Weights of a small transformer language model: biases on query, key and value.
Each number is 500 + 40 x the weight over its row's rms, rounded and kept within 0 to 999. Layers, rows and columns count from 0. Numbers have three digits each. The size before them is the row's rms in percent of the matrix's.

# layer 3 MLP down, 384x512, rms 0.122, rows 0-82, columns 128-159
092:551440486464442466484447429536471503528506477515575431445456556426418491512541519450492506475436
094:522514506531480589546536484517517534527484519498456524427456461492463534496518510467542549541507
094:466494480503551503493522556471500501420558455463518494552550550447466454568531466388566457458480
103:540555525519514483444491454523516559566504576538549455478551518522517478510500586556510562579482
094:417555594509525437498604523585508438454492533541487486462518547492563492469421504453517518500468
102:526498482500477513531423524467514419523509443541504539451480483509430522496498464539477510546468
100:561453497541515441440487474501541573479578485518451582549519503451513532549486446525550545478514
093:531554566554487498446509412471519599511451530517541444463543462504486554494470482433485530501483
094:520475547498603453505555575507484544503578559503452511510442530512600498504480504479474471546495
103:528497488492514520487521540568511512533541560581465532471424565445485549510506470555524460553501
101:485493431565482519418435455440495492525450444502588585527459486478413452478523523558476519534452
100:551514482431553562526434508436491498445485561495569459508468440472496508550503511469506452517554
104:431473557615503442496463487462532486540490460480461495520494554506488482547485534520541502562511
096:497454515426475526533513444482479551492551508479499537499511493424533468449531529508504463539448
104:526503494503461484510547543512494466433477568474501500535476495501528512448493506548541480528436
100:575519398458478510504528590481479498455505514487498519514501445557469512407472463491512498566465
097:505492442471457496464528529425509561447537566478504512551508487517546542437487493488576469412438
103:527518536451509428560498424475623474535470524469486485493522522514490551487503518534512492509470
100:450455534524551499527488486486494501496438447541504467478574433580556449494528425459526419443470
108:453507466526495533404492471421578469532492507460433551476548547567478579607493438484468478442434
105:539495468505556543573472520443490552423528464487525424491441501505471507494510521495499471483510
105:571508496450447499535479491542442491547498466432497547427492516493440481547512488465467536517456
092:499484476539452436418556460454518497565521535509517535450533436479534478490551470509533527535574
104:547525405577508474539545451513530527551503505549545449514440489543461509568473490530477544423468
106:477493497509512458597546462475506485495541531477515530505506472500535504514441463552464512505501
100:455529477484484470539493525504528510473477492470516548549440508514456464503566488532524534498473
110:496498518471503535469428445497507478520489528512497498501483597478500484501493501545452451524451
096:580469453466496492471503502459522455467487479510529515486579500478521467464513500507531502490562
096:489507563432549486524409460549515426428505505561491489510509514481571478503523524522500496457455
109:485507516437540473454493433465510534485519535534504578475477463501508509485556452492534416421498
103:467459559534571465511557524465509531517524494467522425462533459573473529497505564480492459510522
106:516513498546542389406515578530514525525504537488522503490584515418429489493426503492433518418470
097:445459500571483476472523532522464455535496576541473506504456456468515501548482551563516525456501
099:506578476565407527536530546415494494482494507438504508485569488447437464563457521557496452480548
098:542467572484481443450561467483497519535548561466516594590505538455544584508581483475510511525448
097:537499517482550469597499499529503501521541519571535530510549544545483494478496524542535524544484
097:526545493543503500506596468481510470470499521538563525460512508487474429487504568523558437544449
099:525418541511541549493452545505461525494504510494515488491486471473479475506568528536473463463499
095:488535538461517516470493428477468470475496411539466484547543466492394577479524421503503439535447
100:477456624541469493536504517518496457497536468489426450519499522494545463568486438583550510548540
098:497516520490421568476537542431460501444545458531567558412513578519555440539509559423495543496464
099:468504525522486498492498521535487531491447556509451522447514546513501561468515492534490481461542
098:498492509456605452485526523533460507521489480471558509460487514555545561560534501489519504507494
101:434417468455488452524483521505462431556512586536487513468486474522514523390517531480548503478498
101:476508465467522436580572467519542512470431438477549522430462562536490471491547501498461451494532
093:549487521571532433459469432444571495500505449506492456563532528574475537504473517496459510451498
099:462482520466456462523525456498507493494533500564431538463522546477480519565488494528531480508511
094:533535498470517457592552443564465532550492511494468561560496492505486529541585467491506521488504
098:476492444449419469455550460511456449497544533539497468487488555531450514486453456409442509538484
107:586532499482581468427532510541506535487518516433480450470540501552541549549453495466533568510504
101:505508549502469423502466496490435519542463503520492537466462510520469476489488459521440489566499
100:407459491502453479504427576440499524479503494513470451603489498456543519469453483436514506523537
099:515481494525507474467477500468493526552510444426493523460593475566517521421504533470513486497478
097:443508487452471459528527567471466475479555449444463484485478506527533510518465481478530580502474
099:462470517488604564456481441519518515539526444479478470442555575492426507470505473525562533527514
094:490493522505506489572497530488553538448501561531438516432487531501453510508459562531464555470451
102:522458495512470490448513548499537488530461531461477416506499455487540511491495540469478514560516
107:526480528505396485583482537433461513435455451387490574511487538498464516536542511472490545500483
095:450515404511458525515458449477490482532442513457497604486494507480485504557529522502476513407489
102:499532551529575525531500487510513563485542521462546484490587462577510499470528506474518547481435
096:523496546431539447478488564500525501509510540560534533443487500486520497569478481580472472531491
102:498462567502468533497531485481436522460506492483405532541450482492453503530503558521488541478439
107:488523531455540507453552497447612436476516553493591534512499462488520559530575547477469490524562
102:466513477483459476518523535520566481481532493511520478501456456514450439545450493549491436487486
101:500461492492453535495454501497512462542540499482504501501557525553509485475554532510468531483496
099:539516427515482512546513501481615520497449547512561499520486487500487518547531518501512514482495
105:553545466515532513582510475422499519494464517525505535474497492479478449535556505456411541486525
099:457504567437467505536464500504524481457442490502536514507493502520519483541509530560526520508448
103:561522499419506480423493412487536467552459579434449499489510419552492593525549491501464453564484
092:517484488508547489405516580537544562506531492464428569455473492521554474435566515484518488526497
104:503524426461437536527467469459526534504470512554451490437468473488487515473527497480516469613481
098:400487421529491584516527529500522434538483505473477465405485547542441460495488522531442462585420
096:552486489556403539540532515481561518480508480549551564565540513514459472480526530471579527473421
094:506546432492490472515523509462468552521512465470526497535484536552505567520517457494487441482534
096:611436526434503574471579488494499474517514473451466535530467567464481517454523508562514503455475
107:521502451460466505458516519481500521430422484481385508442469527386505520478405454498482494515569
102:516432466540478485481507495497538504558527466435532478551556555467518547434544533530506497529451
096:516481584459526503494547462534521504496444532541572573480450509523515606543485501382461526548545
102:525452516419549543506542455478472538607487466517504523489415520569532528500484467468474515528534
098:480497546487494414527523433495484471561537499488455451437486473500460585540582538433544522481463
097:458506496522493504537419441465455528484462461567529552391498474566470482415456553482522481485510
099:543509550540516505486453419532495472492475548482574513439473554444532497599506505496505501412519
105:517500495487529470554479502519480529570500504468554459491525510505560530495474507541491535534484